config.yaml
rope_fraction: 0.5
optimizer: "adamw"
lr: 0.00484
decay_fraction: 1.0
seq_len: 128
Each number is 128 + 24 x the weight over the matrix's rms, rounded and kept within 0 to 255. Layers, rows and columns count from 0. Numbers have three digits each.

# down: layer 5 MLP down (transposed), 256x64, rms 0.175, rows 205-251, columns 0-63
# up: layer 5 MLP up, 256x64, rms 0.19, rows 206-251, columns 0-63
down205:122122108129130123110120129119139101153152155148114112124119101118123085102167174129105095122103098132103156128151164151132094105100149138137178129130112112106130141144135171113127143159133166
up206:147120140063141125150134144144116095108087056122143156148144110143136161102144109125123117161128144133142145140096116121118149156120106125157131090144151133152125078063130149145130134087130150
down206:099082120136145138132068120133157149158126095145116125125131126147096107175115112087143150125183118139129117107167143158085119095170124109134110087150129144163169128132141149147159164121086095
up207:130138157114129159129133130142166126097116082071142142129144119140141141176132123135103166095117121106093111134080115137095124137116101135117135134144178138152124144089119128121101169148134125
down207:150117118151103103121145151133114134111141117093171125128140118118120123113153126128150098128118156129128136110148124116134131121143167167099081121148099189137123119167135133092122150097124092
up208:134118168115121140164146150102110091141118109144111146150088107125142130189114117106137168130159205095119100122140073134084103141127126064129127147121115138159163134098128104131145128111128139
down208:112120076176134136158125118146124178125181103119071130105119129124142088133131131164113120156161130114112128136130143099122106107136146129163073126123159105133137152145131079145102143131137116
up209:146093091160084167141206091164113109137106091117085129174127082155148154161121133139141122119164144130169126124126158131076095125181096118200126155091141118101103094143119105142152131087126151
down209:140125148155116132094130128146154120072181077134144085135117160116175123155111115152086141137113161099152084141120140103109127128172107043123144107112118157088177166147099141136171186168087123
up210:131121157127120160128123141150113145108104138114127084157121119138133137156146130142120133119164130067128133152159114126089109165163104083128121121117122107119124137156099151140111151116096122
down210:125106127135172145119124162109101107123156127150163134127126113159121119137125182126117133114149084110096137149084098119126134139126184118166134133118121097104116071111118142153127125136151144
up211:138130141151105116139120104089108150101145111158075102123111124096132141130128116127127157142137109135134087105124129115149115133147116141130149147154138164150123103154144102172110130140095081
down211:108112108103132121160120164120131099109134140132121140107123110174118137146121165131100141097090116110110167109132115165152119128106141114125117153083113139160109166119108173134161125171122140
up212:109136108125112133137133131133090111130112093075099148127141148126171139132133097133155165142161143137146146118129131123107155140188101165126143125109115172100123095122158111062144103082140128
down212:099153133130145160121128106156099170117120145130117203109109137104134126133139101127102112156109150147077119176117124119130094129145111122086094141094139127127099082122123180103137106154178164
up213:125131122096121180142126143105157130107148124116119131105136146079110135128164101174148119155148100104146115124122122197093137159095121108137145130151161126118155114115094117084146157149103122
down213:129129125124149108119105118105123105126106159123139099137131131154184130157082094109148103135142106137129172133101133128184139131145136125130135114085104123115097087123173143153147102148155131
up214:108138114109108106131145165135155118107109110133120098137107126133128128154133128125102138122168133134126148138140103167142142111150127143167136091143150137156107124091145104106090130130141137
down214:099166115115162153120132119117130144123158123150109153126079160151100105129117123148104102129134129088139164136130102138137110124122136141127127135128115135113100126134130093150113150140133164
up215:128138125148157190140156139117109079124131104133108169185161115120077140102138083136128102167114112090158120157128153160092116141115129126187103133121196132117132136137151118105126102092131124
down215:146123107107116149116150124138129129099142131122111127170148113109131095110141154133097160117171102112162172139106097150138165120075144170117122178118090168093141063096197106111115102180128145
up216:143138119118129119136168152100124126108118171150114126184127110120176110127158089102140132101143139135130124141155147106109068102121123155135090163149106148110123099119092124135102126121140129
down216:121136114105148128128115053081145129130134136149141117142105116197164071134163132127110113084116158121131162128157168138147110163110135139117106135121101124140119121131107094142127154118128139
up217:133130132142144128111129149154066102113114139140143091154134106124118145116188094155123113112101071127105122183136110121071112141171154104137115127157176147134170126118128141099105152096165101
down217:127134134134117173108103155131084099104148131155192123106135112101094114092165106120138105123115135136118143169171098098105118165122128134099112139168078119102118125153134134154129128142151139
up218:143133145114109127155134084160107161090133075156132111136123143127126142119161130082123170156119116149129097146112138116113055108171185134136122161100122165135109114136097116148092148135124094
down218:130169074131129125144164100174075087148088108120139164140095110106143156081132145142139145134062148102146117154120156143154117115168138144112107105129159113124109103117130148114157141124113140
up219:157122140095126138165143090091101127120133149127125121116193097141118127134097105139147158150120132140142101149117113149140115071124188114171138090111122154092159129083156090131125156138115114
down219:094106123130159123140120137150142183105151086083140092077118160119177142102181108100105140107131142099172116131113160110137104150152096123108143122171145115125148124139120129109129093125143170
up220:127152184143119149156117087148125094129117097085134137117142138087146149129118066143132118128140133150134101095124109156093149119116165077143123124110140123122172143101148151153143169120147113
down220:105116156111078109159136151160137130114119144113101119115133143166123106122109099133149113143084096158135133089147148069112133154111137095120118159157133078153140137149161179134105160125119142
up221:139162095115128127120130155165137135128167112136128195164106084153117127119158114094144188142119120100116133080103114119116179121173097101141156104126129148105126090106111118089095113136105127
down221:081081119126144128119137105128133086115159136130165105126185195118137118128130115085106103163133141188128165155131137117106134120148119093116101154097153107114123163151087106160139117138128105
up222:118133121116121148142132111151129129066092101127130110135116184120154115158120116120117126125139140083149143139127108136103125186168108117136127083091122171093111118143128140113146171108146120
down222:131123129112124136132130148126144132154164131189093107086097125103157109108107148137132107141103117114141135138134099133138108136148188073122121098132116087120147114154091150144151127124135162
up223:115110116078116181156161122125137127128137100126095155180110139092161138130116114076137106102168139105143149122149190117121130164128119089143132129180150151111115105131130082118100153094103171
down223:145141119084106091131096163069111113119130121160146157166144119161142153132091158160132124096149147085123115202126136154098079110086121131099091146083152113160170138154142127151116146142104149
up224:131134097111150132144162152123117152137123158109140093116124132114132158128187118115092104135143140067102164111131136130114117137139118082156139092145193135163092138083104149116104099126105155
down224:100123137106121127101132139116139135157111123139185148131133144086113136167100151114136086117136160127131150169128154070126130150117144140108089121139158108151083103120139148139118142089095175
up225:149101099120114125132155089135160144094145157124120153128110074151135134091126123118103150106121132115123140113107140123148081146149164145121096136112162150163141109089094140108108179130110131
down225:132097127127114128127116149148133137136140108095111111152165136165121104124165169142183107135139103156135109134139114122110142102129122150116129153120102124173064122127121106135159087110151109
up226:125152106107118126125189149134131151126121138138096117127109152133098143124128130163109144154131144118118148125119103118139145141128143099149158170112132133135125077102128135097077165116150113
down226:095145116097136137142092129109130122128086158113140133104102150131102119155106154149144133142156116125146126146120131095107121146140123131150096178132120105121143120185103137123136104136119144
up227:096133131137119142129185118126068142128106123146137098120138100119130142145142130174154141145142114106139111154099125099120157129166125098116147153141149125147125119083122094125091187087156123
down227:082140095120101127157091133139144086131131158129144105146123160170120156115108104072126086112118117140133162126147124136131121136127140101127114169116178139140092134106147138143138111120173118
up228:146129139086118114136142129144106141091156133074122105132122133113169134160177134135144135115110114130148160147134126123131142149154106136124109105127117130140094116123092133096125146122107121
down228:104118152144139136096099123107140087141155127106163138113146104130159133156105113170134131118123122152142113100143137128118101120137114132148114148103133125139132140109116163131183116103121146
up229:139108137098112127156137097096127133091149089118128117113167131157085128158158127138131119157112115130135089119129110154128111143139125127134122162104123180137160122113130119131117137126152096
down229:136096124160126108114148108127157115089115139148175125073134106147113107170134144146109124106146150163136126118129131155139129138134134134090113111132080130109108128137168127146137108142101106
up230:117146153129097153184135117154103112129134100132126125127135169088131126115142114093114133128130175140108126122142153189102124139133148107158143152153101135110149075127093117097117176143104091
down230:118108147125146091112101140124095158163145107112178103090122108122142102107104133126076148122131167144120148140198184119134135154119104140117120144149113152106126089117118140114124125187158111
up231:123127124117153127107193165144089125109079140161133121189116132158143170177122113110125126123112122140148129136107127126120128151109123097152111126106113150144158079096147121129072148122087134
down231:115127113116111128109161123180115134144110198146125141137095181108082153093122140140113100129110145151154134160114122098155129157088161158120120158104128107129098130113109128148121131135128130
up232:107085105083153169115135131146144131131128109106137145148114126096137145127146139130158120147189122134099138127081126106092095098152149155120152085168141132132143094096104136132131189127117109
down232:077137143167111106119128128128131126133096111154178163145102125106137167145120120088092109126143190121128097123128132106167108152146156140141104106129159121157128122166095153099147121144093129
up233:155137133104132204121129111114133133104090128113111114168159129123100126166108110163180167139132178124089148093147109104116122144135150144131091115120172140165114143082097104122081169135158133
down233:087155100130096149138087130134086151204084129135141139134125098118134081144105132136149155143092128119120121134107133104195132135142153139154151091096142102127143120129137108120108123171147109
up234:175131130153129139182145056125112122097121120159140111159184069112116110166109090104118168124126101096106116125126136133123128160141124130119117156100133165161158142096146147111091144121105106
down234:127111180113120114106149148080169136166125102100106136123140108115116092123131127167143142107147065171127122099157125153163146119133126165104138129117078092128127136126148138140128152090159127
up235:165117160055112134177192129124145065161140113095134124105135137145088161169128113120144111142128152147131115108129124144109136108131120186132120135153114181127137120117125081093151121113090110
down235:103160134104120157133185142103155184107174153163099169155132158127109142119138092127122142086114152146144177101096116104119120121077087118116125111117138128153104142152160100107105135091104139
up236:122121153100125115134125093093143094153147098137146162127107128161127150152178137094103137114142150121103099104104113147121144132171114116143129157130169136144105098111090108138088133115126153
down236:146135146142145111122151096151132195103136120107115158137070146148129114162101102149104146127139105112105147144122100130156129135138104143119137128125129123127099143095170121093120085128180125
up237:127096135115174168161157128130132122150139113117109110161125144098152109114140110136111160107199179139137114140120137091116094156119087151175119129095118119138106121113072119145094111117132137
down237:163123194121150129112140131162102142125151146123136108157092130160095121096134106168172143096133132130127147118106173098125145127109153114124144126104125091099134142067127130130082142142123105
up238:190102122137147154187108106172103067087106139081138140171100092167156120167142122109135135133195112092135144132127144134094140120168120156157135084109121172119131133123125122098100135140130114
down238:133120145150115132100087125132113099160100136169170145083115138106122052068126190138134153123131117140125120117162132151151128127080158113091148150136117091131163132137141109109164099139139140
up239:150128126128111141157136115130139118118129128113107132127141122121126153129138098130131138140144115112123123120121131158114145132140133119160143125126147169140142125122122119114121146135121127
down239:095130135135132151117137131129124118106119139131121114126115133122113132128123112136105133134135132146121116152124130128130113115125137142134125140115131136124126120116128134137138122135137127
up240:137148095108077162159174142084145129150134119144139114169130133138119138168134117115128129101112140112141067133131119178065159162134117148125138135126099143144109126058088119111139123112145127
down240:111121153153119119130154095135110131124076132099102156124122118121123143128086114182084118164177121134113139155123127132122124105131141115142116138096111143104146196160141170169108103122144113
up241:128094149157096129162137121104144141127133141111078116188133112113126132124123065110189103183143132101132148111139127148121120107111143104141131169137130113110151102144092142134130128136115145
down241:119115089125141125111125068155134164135163126101159138126064127132126088142126100163120123144172118093156109124148106134114117200103182140166111156119105097103146106121129119153117113095160141
up242:122120109149131090159128103133163113091141126125067148181127131087099138125153076101139162118124131126109095116134155165159124097166122111128158116141173129124154130128134145134108139084146145
down242:153126140109123127145127152115171140159141119194148126127140172126129110069113156124111122129134144151134143161114125104118127093037153167125149115099131107137092110104133130097135132168098141
up243:171096128151136144173100122149111141090132136148132110145112132149124142150170128109104184121152120070141122132076110105071157143150133158147114169104125157138137112125115088118085129096105149
down243:080100126183153120133077125114120130127055125121141144120126107208101152115136117156134140143084111117131116163138147107130150142126192150102127116128114131128140127135127151157122138116114103
up244:170125124135096128165132110125135101149109150133124108167123144108109138185114129133126131109142121129137104093162136148109125136141122123165142123173094118114125071121105091112091148105165159
down244:137143145106156096130124119134163144146137101133139135071132136143121092176167124139141122120115106188096090110145116159112122148152114148100125125157151116134123136170105149120107113116084095
up245:123112093115100095172155138160126134139086153119101117160100117107167136136115115066154151118174122129115047162145130150142153123113157121130148158160120141119071113136109110147117156155159082
down245:086086131165156139103157132122148129131129151150130100111112110124138129146121119125119106086180166158149127113142129133085159137105135166180179109130070133120077106121122135104144140157069131
up246:135157176106167162118152119173112123103135107119120148162111119116147136176143098123117115139109134117159126153123103164144136102133115082118134165131158110159130152105097133059121146117115123
down246:129114066153114115139131116122157112105158112118113107153137096125132155146148120129121086180162132180119072125109115172130148145148113137113162158134132122123081183139094145137146114100111124
up247:154137090105130132150111146155108140116106136130100147152121149122122135183135114131073121153165107141114138166114140138123098145147121115125136132100112130183061096070071144139098135146115117
down247:103186104158123161146132147131132128116138162183120162167147111102069134131145101118134103125141112093128146176116106123172121175099131112108120129125129089099096134130130115109144145129106077
up248:168088094134155133152122122143111100082120160097117094132107099148167142133108122140148108142158160125077159129139163097063078180158136105149108140137161139105137119123125098091144126133139108
down248:112123142144137118092091128157132076159131197138119126109147137103158114125132096122135161128082166130086160094144107124142077124144090142106167136111095120136142097136136163117136094138151153
up249:156107106094138130130149120107155119092167086097154150125132076100104169120115122121140122139116132122135123112108137158145094151140099154124154138138123151130121137133158137153128127104132086
down249:135133087165135146132129123127105123143170179124142132110074118135113130192130186125131142083123130141143103123120146113151097112119146109123124092104111109143155126126113122113135132139140144
up250:150139121152146148116137144154122108118137140164137139177155104133131145112111094111120129115134134130129117181117110131094099163129160158145102097111099146156193136098114136103113105092125152
down250:085111132096143146139179102123160158129088126147133139162093145134120119152104144121138100154123101082140149102145113124138154145104136083156155116139102097134119117106126127107102134169158147
up251:136118138121116142144144120130143117122136126123099140137141119122119144146152090138124143136136110117121111130122129151124136122141130127151153139126138150141130112123117121129115133123126123
down251:116117126130136115131130108137124128126144124131121125122132132097134130130139122131131130109125127127144124118129127125116136132135135134125109127144136148132151114125133127120139143122129118